Part of a small language model's weights: MLP 1792 SiLU, untied embeddings.
Each number is 128 + 24 x the weight over its row's rms, rounded and kept within 0 to 255. Layers, rows and columns count from 0. Numbers have three digits each. The size before them is the row's rms in percent of the matrix's.

# layer 13 attention query, 640x448, rms 0.0479, rows 169-226, columns 56-111
118:117102146096146151155175108148152135133162144167140152118171120147122150180110091119119123145146168158093102130114127135158115162121141118110102114125108077145088103097
116:150142118119138140184148115144153157087134110129134131078140127148103115166146117128098140153132094078150132145121153136136096101116088169127114124113129141120146126085
117:159130139126144171134073130103153161141170096138131150156075123141137105144112145136092119133129145147120112106070114120148131109159090146118098130146109104115151133130
117:176105084102106168111143160145123113157089149136144101139113143152124110158133149133132133153137166142131095124163140169133106138104087109072159092112154181116152102132
122:103122123154117137110107131101152117111103123127107122103113151120087169131105121157128079174144130149117189123126124169119172113157136108120104179119108138139143111126
113:140143105118168135152144106165119155115100109149137136151164145127129124152155150099134154091160101126145167127139146164172138131125147144100137133148127151123125145094
118:139172123171121112171120131150107107131147142121123130147090097151103161183083111167146124108165127097102117133115149104111136100133120152124120117131167104141186145148
120:128137101146106128085154155140123163169112104130130145119114151144129137149114134128146120131097138120134175115152171123095097126147144125130130132140176161157114136104
122:107151168079124101108137077139162101104077174179143101128147114123110132108136157152107117141122104173155134135102145148088133119151175125117109143171085142127103119139
110:145125083106114143080089093130120110129094081114163114137112153125135165146113137138081150115140159103136119119069121131145104164128124125112119114106136117164143132142
114:099128226091078133131120143100187114122119180135099174127146087127175111143111142177132149166169072104098163107121113098112124070123135130130163166139086137175147167128
121:116144099105103107081135130128100141114109119130111144137106118169094107138099135123119133136127146159114116116095159145105157125145106121135128153114099133127172148127
123:085157127136128167104131087121130087112131097118137092134126143115136137140126129108107127148112120156149168116142087159122143142140124085099159087156132101160160128132
114:119159129171126116121160146107083121119100100149121150106090138168190177125154132136116136146112127122108124087103099166154143161142108138123137135106109118111105065063
120:131151125107179141131155090162143077123183139135077123115143138152101142113128179124105166144139145129121158168128120121143055118181154117116151151077119142110155123149
121:143167106133111133134155101148098129111178101074119144117153137109101154093116122152124140138117135110119117126117156109130133119128067151141164134138125106129111116137
115:129094082135167129135127131127162142139121142094172191103127154143110119110170088173177163111101185138138141129131136153117111152168146113160138124117114087123145111134
118:166089154101100172144124079110142156143119159121142124114120121125127130162147173152141133121100121106088132118150152130135153114129097144126132121153129144118114131092
113:143141180158105087153152141117174117088112117137166165178120113125138120152119166127089130125140125111107129123107092120161110074099130131090135130101132117108146130115
114:150153138108121117108144131121129129127151117143080148134086098151133108108158118134112169138120101118145127164126112096101064132123146119159108111149146117092124133092
123:144165143136114148131108138095103088135121114143123114113139143163152101158128109133162126145076109129103094121134117173108132119120079135096100161106118098115181135101
114:157125118140138159161128086152158162131131104163086138175117125093091181132131111125149153135154135068117126140107121133121128104135155139109108147117130152119122150150
121:129168108141097103116141148149116130108091100152125126164113098140119156126125140129123153149136122149150133155126140119117066100147122144186137106143158139137125156141
058:099120105129131109108100133105098118129071110111129160124149164145154170133135107108154085094149112155166101159139159140116133107115096117105089103132126140150154148107
058:072121100117115146118144130123070146153139171120097146098136136122135140128147138129136109119147116135157103131101125131122132144137128121112149168116110139151147097123
069:156103174153107141142155140109165142124142135139107175134081142148188137116145120136115127095144115128101137184159072121127147124119126093092085095122119111108100133147
078:144141148156088153117133136104106191114125123140138105173137116132133132111171120162118113112138101121086135122075152077172137146138109126103075092139113075132111105160
075:131138120117153137141114123158175146170124126143143124098140173128144103108147126109110129100128141133120129131154048113103153145078131110120127111197084098090123097063
074:134118107121110120161112147135130115098153135150136165162112147162127145116119117165154096119132109099152149153091139131177150096101133121130079113106132160115096143135
078:091138106109175139101113139148081108143089166104152068128111093114111142140113155173174143156115147136155152150122184120129156124122131146132090131142108116162123100127
083:116181110113131084144137117137097085134138144151115120116102093109058103107100146099127125168130146099167110138164181127070091125151126166164154160116135154150137137131
074:134114106105112100165089176099049120107122112167140115127157126154131153134117087145128130157104101157141116106107133176116120143158120137140114134143130162169112108155
073:086152128142131163120129150166106111163087132127127101127174134120117136140101140153161128108128123162132139126143196088080120120095121142134106138119131112122116095170
076:136148121111138155130163112136089101131117099143137115147145108108083148131123148151178124096155112156178099171143196164119132105161154141120156161105121127129153087142
073:164117142175116106115154128069174119128142117084096108133108077153140135121152157094116147103117139119060113145121109096176110121134141105151159098155136136135117129134
081:168143156088145149121109119108059123106121141105137115175200115083105150116082128132125120136169121131142116158100163145097140118122144115131073180088154092136121133124
079:136169123122165138134152133150084129134124144134094101098158088126131134115080167133139153130084137123156102144111175122095146088142115148119106119079131100158115104130
066:161143081111140079135145138177134171110105137123103139171134146079148108101121095110141120144128117152149119134097104150123151128094137125125115160121149151106135117134
082:169165137105142125147134102151074117104140146147116139114180111136128157149071120148102134175130112185122133167171164141095147112102148148132110128109122137173180111141
091:145155127110162109121133109129120162159102119122118158139152126112126123137100106114183142150119151131141123113103186166104114109142157120141083161159175122155119105169
073:123109126120162168133134119168132084080139147103142121106154152126113089132124117092134193074098129116125112139125140125131091148144100141129124147145117198147141160115
085:144119084087158159127076097144135143124132144130129152150135140119134089157133128095142088145156133136167112105104151163118145104161134132143116162129154127163171155106
093:161113096099145145109145133133103116103107138135117097160160097099105138114050132125136138146121123184121162159097150134141135132112114160099111134099135112120141124101
084:125105139149109095166122113103118105100152079130112111118120138177145080096117127173105164136108124115103133157120108142160154132168119107115171086118103131084158142157
088:137109124105147085135140107126114122165101140112140152150139117121143085135151116153136154166119153135125148132142107091127122105118103137146133103156152109135100110144
086:141097061149086127135145138149164178118129147107107122135075142132122134146140127124158103172113126145097121121124104136103142126115120127093156072129160112146133092174
096:138155097060142139156096148128121129158149146169103129174129138082126135116110143107135097110116150129153096125072119141125146144154139113124109139143123109161170135084
103:118144189082140137145153109136083141123094126117130133161192109109148167132110117147125120179155189168170167128137166140104123119118136150134124155105155113140118071138
094:119132106105121149135118119132089117121109115084148118123091131122159155128139124114138138096142129135099114163159160142129139108106087107139105101101112123153175144138
094:107090124143144127146086117128158173116164154142170119163160134123106137078138139152107095142158115177152095125088111114145085146121114116114161179112116105126151127105
100:095139117114077144138109141147148121124122158080111130132119108146132102114147122086143126167087144115149118119107128111154148157166156142132147082129124133093150164138
093:109172101090121107107159146132141107097133128101119128107103120149116128172091093096131117148126117123114159153107140136106113106128138113116117156142130124123120159157
091:158142182141104146139101141116117090136104091106109117121146131121146144161155125118178120123151163144134156134134116126123157166135110146092147140098131108111133155148
105:132105137086191169161127099111120140099099135140108107121135162154139139160133105065104163147111123119107131130153152124116104124137127135117133146154135171132169119131
100:140137160123100122116136134077127144126158141160104137135104132160095130105116084108132141161103146124118124148095167137167122142128136137104154117111106076123181126107
101:119150123177141161110185109103095157125105127120167114115114144138063111077123148128168161145138129132133133140124101151124123138136093128143116112143081161157137134113
091:122152129053122101116086139150142119126092070109156115118121125166155138150121123154083112180153106108131142079095104062139151149137156161109139159135156107103124088079
102:130134161117097133104125153115140158163149060165120094175118106121099128103148125109143129103102152110109140140125110157131128138114145102108125119120111145116148088116
# layer 13 attention key, 640x448, rms 0.0484, rows 169-226, columns 56-111
127:104096106112168157152132131146109120138153146093128099134161129165130091109121104153094111105135155140118098111158135134140105174123163152121142125116121142125130153110
119:146128130109120142138141139126157146160126124155124143086169126113142108136113141146133130139127098106132099144169147123125142128153127103109094137080124099132128128111
123:117161141130166126120121145142175115176115149125117149157095072130149144098140121106113096157174183135115110133097086150162124098161114129145131203106114127117158120080
124:143141114091100151111131149132104112134102133179167123157091139093137092107137132138178133176160154119139140117162155159150085127130140132128128105081151139108087166126
122:138144131101121112123097121100124095114140078123114159101103122106105169083141135106096079116108119106132144120130153137117162151106163126087067152099134142118150107142
119:139150125105117162150123097145104134143157096165148115151146107124167173146121106150138150112167134171111156126105164132128152132105131134139148140163119133086129135111
124:113140130129152130111141163077101085120114132099130129163151137151124132164109156125131076134137093137144124108126139121116119119122131142126118099152160127112137121161
126:132161109152098161164146158109163086128103095168109106124118135133128173118128100107107130151113120143138122110130139137106114098111128143170125127115115152173126176113
129:134182144119127107115113086098155106138110137197113137107116133118090158129103201138112104108099145143099143128130142142156101079150145127106134138116111095077128112135
122:137152110111109139098112117147139118138076113140143121127166134131153137163124116142121126135123129128141132125091101152141107090105123103097168130079142101173114160159
120:103142136128116099134116100133150117129140166118132152128083136136136142130162145125120148080152120122101146157118128106141113110128125116130104170123160126147105170129
125:133169119145111092119151125107152131121119129108108120163117111161138182132116201123092124159117155168154099135146135121136166108118105139134163123102081159111129116125
123:097141130132115114152103102089111081119146097098083103105117126094181199156151156138114155118128123107104144119158108132117137156083108111095164103168101079129129105120
121:155091119145106166150115091145108127127141121138109141111094155135185067112094118146158104157154092132172148086117093135114125115150095133120102172117108114111131078097
124:126114131096154168114126160103118107102180171131105101105173089099125155138099180090165165150154141074095123153149143082135112120107150110136197179121120139111116151138
124:117138127071107099158118126152122122148134106079175103095139110141137116132126159104132139138139156131094092101148101111114172106146091102150157106144126101181142116117
122:120129123139159131118125111134138148160127137095134164127141139140135111134126106152196150143132146095100130132175130131169158158142115107109123099119154090145119113142
124:112160158089121107126144097153110116126096143103122136125131111160099125141127150118084133097111124144194104111155125151158109138108124142113166121120136147111097140114
121:118138138131089117152157142140138090162092122133154135130131113102150141106121165160106087134117107116142139143110123135125140106098120126104146126108139102131144097137
120:125156123100113126114103159118073144125176136135089139142116132167110149134148115147121150125129120142138128166102131118142131149154102135126122127130129117114124111119
125:103152107137115173116136121110076139129184112134158118138073114187150112098136080162150097172097124155124130118109118149131098097153136143074163119124117110093166185099
121:146146161114145150110119122116126165170110141144089112102114139107085128126131125129110081151111113151123095120104102129092118096079159125122118130122134118120126183113
127:088168109135137114101137116129110141133085103139124127171093129141147072099147129166129131129132113160130112153122122135135077137083138134159130121128202170120128105158
050:146124101096161145165134148081124100125170148152146095168126152143125127106109129097155103103149144150069121168146095121130123135115072084128137143111119095103109130139
056:084113121142155123109124110166128149117114102106127180136113146147094124134088145161160106141136106110125140123150098109114102096107142096110153118185125139123130094125
061:090161110114129120126110096118138146175101099128126098112136149127114117140134089116138129100098155118109170136101145113161124101125090119132145137184121138118119101111
064:110153116120113136134131117160066179085128103119149108130138127136137123139111111131086165122108167167134119140132127147118095135113134112133131124140094160135125135130
072:133144144094124133137140124107136162129136170079112105167137173140147123141109117119104120107167155113113141114109151115143126125138133088129111142115133102138126094131
063:127115139143100119125118134140094111133067111113112180116160148131098096147107174123139108146102114108154089180146118139097114092142117151086124140138159123132134072126
066:155125161134130106152122170119160101101150158140089138108116127106147157187082118138092105114116130078159098090144168072118127171129113186132107136151146119113142146149
069:130127167111113100097113146094135071191114126113123107113114128111119113155131119081130155163136112106143131086154161092146183119131106145147118116110108121155105172154
089:106107105123135156132109110153130121102156101171175111102133110108113165132082165118157138134116109118121175124147132166111151121124124154156124142137158143154166111100
067:112142188116120118145110155107143151106160153110129156111137104108171158165090174101093135126175138109104123103122100127135152106154086134137127133148150152173136162108
058:105119151151114109115082107081132049150168114106136093095082128139141101116131125129142100153161154109123136127125137143140162117125159114092138173138150100121092192114
077:137122051142153159150127107091106164132118131077102143135146160200120134077154130149132125123156124158147085125080099155158114134133173096137153123123133128089116131137
077:153127163115124117152100142164125095138134128158145150111152155113136132132098122126140139122120173106158119133117132104175151131130075145134100137138139138149133156131
065:109161163107106115135104126106134093172105153119154086154133132146149098133147096107118121171123098163142144132139119133087147129140126170124146132157159124133126147124
073:142106132104138135124116138117126129112144101200156128086137150091145162156103144133149116126103113106147135126118141139143142150129080134131100127132158179171130105161
077:094161139118115116112087138132115099130150120148146139121166145086153124175136117137123106164116117141156137177108160122122178139132100140144125147143118154108129153103
081:141113160069127167134123151094101093099096140089117123120148159113145120140183099091092117148123139160110161152142169121124147171123053130114103119113129126099116116126
076:134146135171110174109131141151086141115120116124113130123082095130121114102155145128148148074165127099122119079136127128122126161143177124084172149142130166134107094138
082:098177193101131138147140167133146111104148108144159095115182132122111173147126100138134107156127109116146135127156127134146123133153101143098138114169122139104095154123
084:129150075104169177139137140134123158162120121111149111134156141131141152144127113131130113139153155105125104142158115118141123138111104111147103106134148128132123141143
086:089152135148077136111147105150117139155110105129146095164107150150168160118139117127140115105113132162147098132143130129142167110164125117143095102172131119148155143104
084:159123140107134142145072110113111158123151151135154115145142105123142155143115125121150118110105123159156083132099117131147116153111084146129111140149128145136123078106
102:080131121087129113086128136161118124148154124154139125096173129108116110155121113102129126166130122121146112105137171137109129154117122149115116105133093147127121113110
086:092098127059141136113086122171107131140132139160139136139197103143126153156113112136093116124138138127145127146148106136132098127122092148093092103130125114117163122155
092:067118099109163177149135132151116120126106150106141108098116149120150128141169104141115169106105162116117130112117119122088074169103130155145144112127121167130100079156
093:094163144111154140156084164124137118127103151119109151121107165100125129121129126155114105117104153175143138123163126106139141125153144120147114119116088149109148122149
091:129166128118149085097114140093127153142125197147125139110147107144158074144063126100104160111122136175124088129149132111133139098148135138145092105108123134166070120161
093:112119137107148144139102116131095127101152132148136105098124109143120093148096159172119136156152109107173120165143161123134105149125121126174172117131159141132116158113
089:124140111099169085115118201095101193130126166108132120087149150146145145171096161095100165132125137098126120140106069118124151121096088132095101147146146141080114153131
089:108178141120148144155104116110127110114126114111117082102176128145109117118134145133131128164116139135136131141158168168120137170168133147166145099115147114162119173127
101:121116179110134115194127142088127151106118082089085120132092138112173118127125147097114153121159159108104103163129127141134129151087144094109093128136110121084135152143
096:088107163144136136138132120121163102152110096150138143103138112113117137119140095144158181132134110127143151104121138111123087153131094130144168082125102123110155154131
090:110086116108103101123166132095115139149087107150130100164089140119112151119148130086140134100097118153093129108139152095135083127154151116143116092151160158124076181110
089:075129056119140094124125138110128096118112124115137098149174094125109155109148115149158159133129131124125130128121107103135118134117150123109140140097106138117160144129
097:145100127156093129133104160139144122125159141139111080102100169126151137085106140144141135101114114115074128151091156158119145141113110147151142126152186138169109128157
# layer 13 attention value, 640x448, rms 0.059, rows 128-191, columns 56-111
097:105117095129159112141142140134123094141130116164136123109129118166158106103116133126155115131137134131093076122107139103101127087143102151125149122099119130119116144117
099:159177118138127111128094137139133131133078137122102112122146129141105155144068095098101112162184114129134090137102098120139158084160122181158112147131169094111150163128
104:123092105094137150150140179103133128107176150125155165107173131083158164111164087124108146106120099121135114140159084131096143132098111154147158121155081163092171162123
107:153128127098104130129109129069092128118143115176114127157129118103138119121091123127117138115178099100118137115116095136117124094115116140159121126142095142152112090152
112:152148112123143109160091113113166118096171175167155108141125110120157191148125096135133092090150135111107157139128106109107145189086131161134130158154121132126118137179
105:141120158146122101165101093159146126110154164108179130116109123109202156172134148119110129131146135127163113134129138151147150141126114169121142166126140089122125058130
102:096113170128101126134121114081198100099123080096100117138176153111122098105104102144132150150149123092143173107103107119164117121106123144128119123085113157119147119181
106:166140079117169115147152123118166099126165138164138101092165156153120178110181143180133138136141156142105133146108136113141115145154160131155121085107102157181093141155
102:163170102088137088142128088154107159086113137124116109166173149108112079158146127134112104144111119113163136105127180155126118108126121136088116126169119140118168114153
101:139091136148109125148104135095112108107135144135136131119122144106110129125166128130114152133120151134095148085148112087117122127104098116120109161115100159106147122147
101:162136125133077092167159126150130129122073164120134035130134132155124124111104137147138149101152111144126128129127114124117166101120140119109117129132187129157120131109
100:135156139125127125175139061143154099129088187142112142093127146160090104134164161109125077129096108169091133108142132080131108150106109143121130103115116132125144108117
094:113125148140116149132115101150118159114132116168153168112150102124132119105122164174135074112148102159135188135131123100152137113117166122166114150120116165152070121136
100:128130096116077140127147127118122120145124129117095133161101109104109120134142141121131132097132141088138103137119115135078150107118143158151149154115108136146099117156
101:141133139153147127077090131125128146068114179117128068159104093105131146120152116124152144072138154092119112084155130086156122131110129170120116135131127109132150114128
105:096122098143140115140149136171099124103106122103164127150125125159134157126119127110114127142146177146141150116142149142156117156141142084126110098111094141125126160142
098:134110116104162105144132123130110136106120104086139120055077122138113107127166129106151126138139076151168110129111160097150189120108155136125104142078119095101167106118
099:172148130135120126125115171090137087148102140105105141134169094121129165132136142129166130152151159187110135105201126111096148094138116119091100126128117156136124117137
103:158125125113079168174110162144098085101102156123124123108123110155132155138124111111106113144151135133092080124139062100126131154140123051119124142100135125147137118159
103:125135102105130130128125114140149111120165121148113121130149129117135158169088107125109133104100098070110151075154158114115137143143137145143166105112127106115133130157
106:140112147101163141126143117122130124159111148101127136140078176152112160096126119113128115054150086112211134114132130080134158125106095142127127151091103164188137160118
107:123125146141098128146128067133117112094151153131117072131121110082094038100098113132105135134159149164159116096131152147129108123105142149139141149095109130119129102137
101:126155068130121110138163109079164116099151119109089119080131120125119134128129134066174118149125138157109140131139159090133153148125117154156140101104138134089152111131
099:103130145198098100150095107082122142127154109153084116132106173154162141116115115140150103135126154126137147104158156147092134130142092135187140109127123181090136138144
105:149145123156131099118123096130073160137145094112133176166127092106156153100154095109159139092111122095135093142100147166107119131118146100141146157153159139131141157110
102:096162113142118169142131138116178152091110079128136083162137107120158144118140127169118135116112180118149143118138157153157129094126110103121126125133107142089158125136
104:146126126154161104157168116112134118170119127134143134138147141145125134097178118118149153164175146130144133158127153125136097134105127136094148170114109090127128136138
103:076137152084159149146132118118148114077143115134156176115142180120151114114162126126149098138126116103123103113120093099125131150116147110119128145089085172148074122118
107:149123117132127140130133128131103125164134147106141128125134126158103113088147112123142131111134147118147133108121143117094135148138117189145164149101106130141164126188
104:157091156125128174146146123144154136128118128187129117130149137129137164156112140128122117118111152141106198105107125153091098122166130142143166125081072092170137124097
103:117137139100125116117118154134115097137141103149112149145107116163116114107163158139115139138160093123151119167141153123112126156159143130105148134105148090144170119148
106:101134131167131124186164152121147088108157112106174116130085164140143131158162127128160113148110143146115114094098153116106172128122107109162144147178122161130134147087
105:136123129127141121099169123159127147098129156099128141140145133116168134082139140117164127110117152144118131148170144104166147135128135120088180143128117120126135122106
106:100158184129160111118108146171136112145107159103134112105153145120117179114120132145136168192115135131137147115158125144123097110102146055143109124142118144124133157146
104:115155086127159120182134122155143131149127154089114162152122102129152165101089148134099096162125077119126093125099118129112161105107127161106146062140109144155115114166
104:129168158133103136159110124187156117112175160113130125151162113131129152127122099146164125114079134081157092139159151128104089149114064102132139144117124155138120131132
103:148157143115147078102127129101112187159114112143163149129134125144144127150075131142117072151086091099127089146103120085136090100107142142159138123157118146119094109127
108:096124122183143111140136139117145116093116126125156082130135156132136187137145112141101084140141140146138118087157142138130110125158132166128149195168137126146162118133
102:081109147156092122146123121103128127122125163164097138111134200142146050133121136124138054144157121183140106144095128152152088118112127159126157116153129126134124144138
107:134116134178114114149134158135129107168122111140133137135134113125098148124105118151144136142131109142114152167106147150149121100116195115137113131099116128136149115146
102:173120121154108154096131104147089158068134146124105135136109077128152109173093128132112118105116165134121121140126147116132149171136124144122142153113139120068103155137
100:099088108107080098153103096150091121140102157119127135116151141137114165164124155122126140168147120092136138106195149137152099122092116094120114133151133130130076165136
102:140136163117105121122136100122122137085110128147165165120139147150133127137180157143130073140150135117146113090106165101129120178132087106130115174175099094107160157127
102:142149134105099105147148140166136110112110116115080137120127137172074070127154095138111140092157101105082112132108126168158111110081146162148133144132151128162142137120
104:093142144116160133128109147172178129181101173109102085125151129096161147122145115100093101116111068118140146136116122123086132136135163121133161116124108139140143138162
104:096145142123105148133137120094103136133117203110128113108104132140120117130127158100139147085140118137125088137152117141117148102158152113140127124152109106140120134138
106:141147143095129105122095109152120144083116111102113141113126185095133076132137132154125110105131092182126140141126095130110135125126145096108092123151160055126118122121
101:137121147117127117207096140135071129135123112144136079156099129115127108121114131157138096108123105150094123131141098118101095136112078126109142156171123143109087131105
101:130097107126113122098106115086131117144114109134156092158119168179128078179142101148176110145100111137131107094114111131101161071105138155104109133171110154165129143111
102:137130094121130145149137109138120144151121121150150142154131110086142163159109146113113130094131172117157180151110175095140140101172139162112128091143102118108125140126
105:121128129101109122164107139142137128102135118122092130096159175168149142120122123161105091091128152167113119134084145104177140123146149138133121107203111186139156125123
103:136130113118152144113133122094108125117129113107147115134138115117140176120135105178146147145097119130165108183109143122133121104118117156134120099115186084124120184122
102:133141105164144092113128123099123134134123148142140101117085142135074106185092120132120110169098121145138118124111096168178114133141111116138159141090127076111144090152
101:164113122118155120124127151119174130157107155129177156145144098145099126122137134112158122126094154155172157159133152148139089130116135097129115067152125117082126136155
099:155142155132069125124138162147093132127107108147165128124133084104151111137152100134150128121087110155102102156122077111127116155125125088094134096168141127128103085109
098:162146152143073155154157155157104150145116173118100097129154085140139150116182139127144105126111147126130152160107107139142093160170136146106117121140164091099120167134
101:073131111113111139175108103099081113111109120153151161081119079133125067118132128093095091121119106146087102115099126121148169121135162098077102109163137177162138099130
102:156142131128091118128136127099139116160131146141116165111143149140096185160128105128094126137116131128089139160116117136123121145115135154105121117113139118139142127128
102:127140123149145110115114120126124120135146147117088102133069139119160186111133168138136114113115132136161122139157156143130134140187129110138153151124151173149102133155
096:127111095121076093126136143139092107141132130122119086159105169131131122139099106124092109138131118138071094165107108159121102146132182135146107148107105151156115133125
098:126152090106083105133138122095136129116149108127093089108175117105139122120133165112149120094125150156109102150117109186135133163133132151151118150151153177135103101136
104:123110124143121133161129098130104162134102105136129112105127151119136060163112173125128150130126123145150110163090140118118118073137169134081126094105117100149144163134
097:127084097138137141081079136112111070095155101154152162149142140102138113105140155136096148089187126092121158125144145139103098182124127176128142151150128132139155170129
101:151143143146138090119114118134140126116137138171123130132143108144140132117120136101110145139103126175124110121131120126136085099131127132162109137122108105083107156164
# layer 13 attention output (transposed), 640x448, rms 0.0365, rows 128-191, columns 56-111
100:121134162112128149143171131102143130162103125089142131155135149110158092109081109138110150137107140125117141123100130103166178152101132147150101142074130120148142126121
095:132128118113154143138148112125105118098134133130105097157127132107138148131156135129098104132147146089115117137092151084130105117099130165139165136127113112125126095120
103:185113114071110073127113140161109123090122128128110084127142097164086124138112123111147152145112139168142151130103111104098115120153126068088128098123122142111120140109
105:079102148115120140109088125146094146128137125116105116069108122164157156124123127126067141109125143111130152145130165170109159121146122101108141076130141137118135125126
105:100096148115114142133144105148102146129117096113109116137132131153089161074113145099134163134125158137113131129113129106151109060113159116118119098133103128154106150098
102:093108126108112139128134142136133130124126140156124146119144138113081121134129111135173138154147127116121160155111143168151089126101127059120140118103104140119158125152
101:155127091107145156122108089159128136072142162163135097125102108154120115165139139099099136136083077128099136127178125090165120098151129127135139151094134105123142123094
103:141095108101100178160100071123117161108123121099119141150107112145115178163073082126107127112089135174122134146136092118104097106128142117117102158119122105080087125085
100:155119108126114123136171133186123135141110118170087122134135139134098085095116126144157119152151137136143135156139116139132133126151132119151116172090156155148141123117
099:133150129074130134091137106144130139117106109156094121129143110121165095050092138103120126127110110093109151157127146135130131172149148135138181148119136138152145159116
101:129104138101178157120138096116119109127128119119094117150126116156146140167093105123177100134153146124099115144135138126102138114159136060170155112114109103130101131185
103:088163127146133111098126119121151159119144151167143137158138127155150131148130146144146113132165176135124103146154140169105198116123125071150121072100138122115117156137
098:151091105135083142153163111120114122112099121126139144098142165142141109163123094133132160128112128099137112150129105154072148129077090131154131135162171117127144130138
100:085143122175157154117128113119175122115138126140143069110152142102129196124119106119112138115172148119070109132126112128131134157148127173158088112144130113136159144105
102:121175140136138160172122072112075102170164113156069136137155161099132106132149144160112138124148138099145141153146104125111107092116146123088123136133135150057138111132
109:082154082091137144129104062155096134106138166147089094093094125090158157146120115163152133154121132185143096121096140144092094148112134124119141113134103096094114166148
099:102121114137110155121132114151169084153148166123141182144158124126105129162101154108126125091111173138143108121111144137143154114124128119065134195127113142152118146124
102:161131149115165149133127141102144114119141150102159097085110137114134117159140150119077158107098101118130117109135145145134093125116172119122129128120106100137135150077
103:083112109148149117104094116092125137111114157144129117100141130124143032151130104107119123125104134105178122171116166119124090110143154143134123115101120145130122100094
099:103101165117137095173167150172091169114129148121091125083158127143122146104107164170128125156178132134105122156129146096153136135091165098164098143122116135158143159142
105:103164098112104132142125147165123179084124136158212059107160084130134081124115101151114140122125157126087144154171171131128111152109130101125143110147150118095135093093
099:138120136119174139139162123108114130118162117140089078167115147132077086107122118077130122128116119131104117133182122138173097124117119134141125111109130141092128121116
097:149087106111124160130146122148129113073116117157118173140125109173150073142151161117143140137129120119139116139129153125104132149132142150152113170148110156100075115139
096:145110123095156171129139131100150100134152124108112118094190135136089130109139145144124135117131125119096063117152145142145142142121146101105124117119122133131124139132
103:131088114141155157123186143129109149127119125124178095105087161121100091157150153140135148170133132166119131080116159096135140123140117149100107132133092138131120152132
100:184152098135127123107157135103148062134141113087160150123151198158121111111134132102145128168078123159111096127114127108126107091102141081113127115143150144139138100147
101:105088097135122114122111159161138138113119106176100089122098108104132098160133160145098141131137142123158135138166122125135168186172127144133097110110116135094134155110
105:099124155133121135138127112137111176138125151164119141126120106173118121137121151125117102173153095145116160119128126150127052130101144120128097136137139059126163166152
106:084125124119138093140132159111116102152148136139063117140139120064148082145145114122148119155154092081153196153125133146141131124146172113054115128125161148141106133116
105:139122168091135126134115098110117159131129148123136120101174153147149170161115137113170131117137109098115071126123176116137118143100103134139057138140143069132151133127
105:106135153147071134131137107142121103154079097171134166128098130159131152125131105119124136126113143155142120143132160109157167126133130136109151144160083125101147110136
104:143115128100154106121130156165116144103141157140138181151195109122145127135107096114124169161129127123134131086131142144121105130122189146106094079133142085151140116156
104:141169101072157175114122115110110116094144132165122113155133139139108153135138133171097130144108118131106118120122106119079092134139109175149152131138105126135140132135
110:112161100164124126104116116114115145102087149140142119174158102085122150158141150114146085130106096158119119158116118135091144136141108102153092166137126149125098121060
102:171124145096126097130142171092081164117151116108109135128124145089125122157126089093112130135163100163161111120108150156097093112129114087127136133102159144108120108122
100:137130091109134093112111126103083160121135136174119129069096168124146192108132146122118133120121131170112124121139132176109137148107140147150153092149098176117133134096
104:152109103141110164116140132144150159109146129160116122099094141143138103149133112131152130125165141157136128115100118113123157151121149176144114121146105113101118154116
106:150159131072152177144112130124077125207089107127136099150121116179105140118123144122141114138159096112105130099124111123107112120065148102137147098102119149168115123122
103:160135107068111109130112124125111143159130128141173117162120126156103093151131129116120169125157143100114127132049080092105150127083148127132100142095128137112134101132
106:158148119121145130134152166156102124156146104151136120137137126112143149128134110122086149111133149135136070095140130119137183145128104108149127129100121079150114089136
103:121128134122130098088118158135151071153141117133137144118147150120125106113140100143124092140125068082127154131114119129128085111135104156142136117158139163130134134137
097:134151120160142121129103162113134137130108158102117136156116124133139116151111095114106147151124142146163123148094099147121144126148117148160115108137118146115102125144
100:134116096150152093126146114144153104130137145141088120166131132146150145128126099095136173136139117152130133145152129135147125082136117138154115119135133152140150097120
100:108097120137174137141106086119112151095127140161181131165145105119152121143062100125117135158139093147091120135156107106104168152176156113097127115113118100160162103103
098:144110088117100132151144120117119132151117130143078146137111126135090145151147136095107123141163144121164135120103141142141147133130117140128132134137141106109150124092
100:142143147120137103136116128136119155140129134102117151136163138141159165153119146137133110115131142134128133106121120118174100112100119141104142125145099109125132135110
104:147127097136137146133126155141141162135138135172133153143113075157101126146137110103120117145144134179128097096087165171132138117088088125150138137144087112124134152125
101:111168103097109106121107116147143134150124109126143116159133152141118141127133118107106144126160129141129134104130164143161132108150118117169139087109127156131160140136
100:174112175089121115178133105154125152141124137101134120122099127156128090110130118159126134133167158116110103153104110076109136156167134109116161186106120112108136140094
099:134113131117146131149150141160149111123141132151091122143102146131136151120130148116121159128148123154128110162061114106146191131132122109132157151073118072139092105098
102:125125129136154152132126103089124105138133129127153144125119135155143110123129139119077141122160118151147114124115144162134151133077119140106092112087146088168147121102
104:108135126135135166094149099101137143110097207139117134131072112135101158171136093136135086113152145118105138114150117114125106175156157134094097122138115130116117123098
101:097126089113127121150133130116150108132141147130160189123115134145105082123134136094153086118117162124130146106161121112130135147130107108149142124135134136121108132147
100:115138102122079137128142149172139127118147151157127134135121137111120116126139146157127112129141107123108091123127158129144187073142126161134133178121170162120130137125
096:136100187125118103126182123172090108139085151112122114151133157107110117158163164115138114105105119118165132136135099080111100085103140146191127143135088093126123125102
097:104125094153126144131117119159118153115154070145133129143073124128103126096108103195108129182101104141092135142117110176118137102117161102122137135179100098127148112138
098:106150110145158088111104122166151129140156130125129135147125132109117121130105167098145136143097149130137145101126123106148090102099103102160139103094139105086110147126
103:102109117138146128128145113155121139149141106151119070146074139090156150134161126130142128163136128111175098127143111116155129126121110158127139118153132120105113119139
101:145145144132138163178100136106143099134099137128149149131149121188095155158125116140142151150158177131125165123124150141140067161118131138128101151137123095098135155123
098:073111187147135134099131122127119158169172136131150133147076112097100114121115096090089106123136126154120122125144165139161136114145153131096147146116136089132098168119
099:140129177125183178112140142156109118125111145107166178157103117139119116134090100111174090131143142085117120147099138139148137116129146148118119142088130098132118152160
103:151131066143133122145135110126142121143165147083144154108122147157117151117130111156169133107130132115128148097135130111136101126072093155125113156093115127134113135101
098:131121162160067115163146133124159120131143118100091132096105134098153138152119124163094135129098145174140128103088122098187109108151134102118160136162125111127134111109
100:108127163181108095136154132112155085171105102134171182124127128102099145143155125137114133127112141128126133122099136130131143148133146096129140109110066166093091133138